Part of a small language model's weights.
Size: width 64, 2 heads of 32, MLP 256 tanh GELU, 0.857M parameters.
Architecture: LayerNorm before each block, biases, tied embeddings.
Training: a variant of SOAP for these matrices, 140M tokens, 4285 steps.
Each number is 128 + 24 x the weight over its row's rms, rounded and kept within 0 to 255. Layers, rows and columns count from 0. Numbers have three digits each. The size before them is the row's rms in percent of the matrix's.

# down: layer 12 MLP down (transposed), 256x64, rms 0.187, rows 227-255, columns 32-63
# up: layer 12 MLP up, 256x64, rms 0.181, rows 228-255, columns 32-63
down227 075:149131101122102144143101117096124147111100133118144138141087119129081102143132124118123131138109
up228 117:132133143105127131153147169131150111130093118162162065123146140141113104104091134092135100178126
down228 116:128157119182102186116126129155128118104160134134154131090093126180119154129152096119166146127129
up229 099:142102161146160111121144127143098152124108099134123113129107133164141137105142155132137134102165
down229 084:135138126102090152151147132111132053164166151113148123132139138142188130129130139116136127078101
up230 102:115155127111169139111116128123118148161127131131096104166140156147144145156125121154163127134137
down230 098:145121161119094153119107106129125136124103108164118182116127106132138154137111107148089147189119
up231 095:104142177119139145134084105126123162100106104132080116151128120155100111095122127131145183112130
down231 094:143148133124133103135135122147113118113126170118119124113122099127128176144142112096099151133119
up232 091:134146103107148157108088147077130140080098150139160106126145136113123154082144136115118164135143
down232 090:136142145117141155128096124128123118117091142145098076171148099152098161130117113113106090149111
up233 095:155117066119165110139109109124107117136113088144162152153113112095155133141125151065161127100136
down233 101:152132126142143126079122144149119152089183131103139123086127162139105132154137146132110119126164
up234 090:140150098121089105133122135159093129136133106134124125120138109131100121145100164122153122165112
down234 093:128108150121119119099151088121124109127069123118119134141147108120119155096092122081129122131149
up235 107:124099145158097121148162156103122123149097128105091131110144159116152122112123111132148122127156
down235 107:159157161210080114163100109122127115168135093142165162096123117126095118116132148098129130151117
up236 095:169149106131123106123103160119160118141116142111103127165081148163142149134152121094104107146071
down236 096:145120101128154099182124141141122134138057130165093110135118131133173152112129107164110131125110
up237 096:119102181136112115098095121140089111130099142114130119101150111125130175111139110120150143115113
down237 092:099157147092115119150123115170155100106169142142105123172105142053154097151106098148120116134160
up238 099:167114114103138180150136115149138130154096077126083099144103106150157115140138101122108144145130
down238 097:079123129101093157152116112121114126097188121135136119162110099097132079133105131120096109134145
up239 101:176143100111153117115122106114150140141140137115110165115106135166158138142128072109123151143125
down239 100:131100131168094134116100144137085166094134093095129120116134113170096128113164166137125154107179
up240 107:154136105154147109123089121090110125150103152143102166150151127133126116122132101178117133136099
down240 107:155106133136074137119135155097098121153130128128132117062166067135131146106159154139136151139155
up241 112:115139092143103106142096104121106124084147120119103140163140151098172158072112109126102171135159
down241 109:127082126158135143140139125124154120096170132114160096109114128091172150107120165124127152164161
up242 098:085132115114119176155139136147104119137097133124142104178124161158134136158101129166127102179153
down242 103:165159112148091135103146122159119161137126087116072113101118132125126138116135105147126093109128
up243 099:114174168148132129102147145139117145134092095114078109157164112103114152201128122144130130152124
down243 091:125102099135127112148122107159129126125161138154143119130160153138130184155122181144112128125126
up244 100:110127147148173154103082097102144115119133119138125137110123150165109163145142137130106101092110
down244 101:150133124158122154102147136135180099117122119105114107089102139158105106083128170129137099132120
up245 093:144141117148112124122122097130120122139153133098136089150111117161126153176083129071164131176108
down245 092:163156112090149136128130121137119121148094126120143148117133091081112118143130128136110117082103
up246 098:111162122140120082126135139106126153139134143137123129079129139128189145102125153170141101155111
down246 109:116128149168123153103131127077116132143108119132117137141117131112095141140137085115148150127152
up247 102:126073173137099161109139132115101135087124160140140083132156121169141127108134117136099113141133
down247 111:149100103105096172136102144113102131159154067127166087131134111118152119151132113114107124161142
up248 112:132078099151125110137123118143138166170113113133141096139103146132166133159130117145101091104114
down248 100:132113113091097171113180126116098076130145139124108108126141151107136131139128113099115111126123
up249 103:154134112157116147109119105143151176127136124144147078133161137141067108124135133150138111089131
down249 092:120124081097130121175123145146090100096144121124080175120131140159173121154155096130128172108145
up250 102:143114123133153130091117059173147177101106103103135112114124109120143162145126114148132084120134
down250 107:148106120102145093131154121133139109121116079160129175154097144099130157089167112115121166156119
up251 089:133148112145119117140108162170123103051122117137147138126136097163138122197109141152130122131120
down251 088:073095148115140147163156099096125159175100108139107147122123128105173127099139097094115182115129
up252 107:129146082150130173096128094166143180175177126091167094111112160115103135123130140154138134150117
down252 105:126144133091135158160163118103095171111145128122147116170109130172177162089122151129146155197135
up253 086:135150148137166110068131099116157084098154127105161153159123128130123095141124104111119107153147
down253 076:159104123144113161180133149140124152166141118130127112122130117147113157130134116146141125132130
up254 108:172130123147110140188104081116125125121174119100097100123110152126165164105125126118131136105121
down254 111:143135155121128081091125129128169102139129150140140140134155136152102103116146139140106150138167
up255 093:163118134172133152133100079125134111082099155166136066144161119119155115181122139124143107125136
down255 094:172140134178140116120132135116141148131104153134157125110114034136091141155142148129136114139090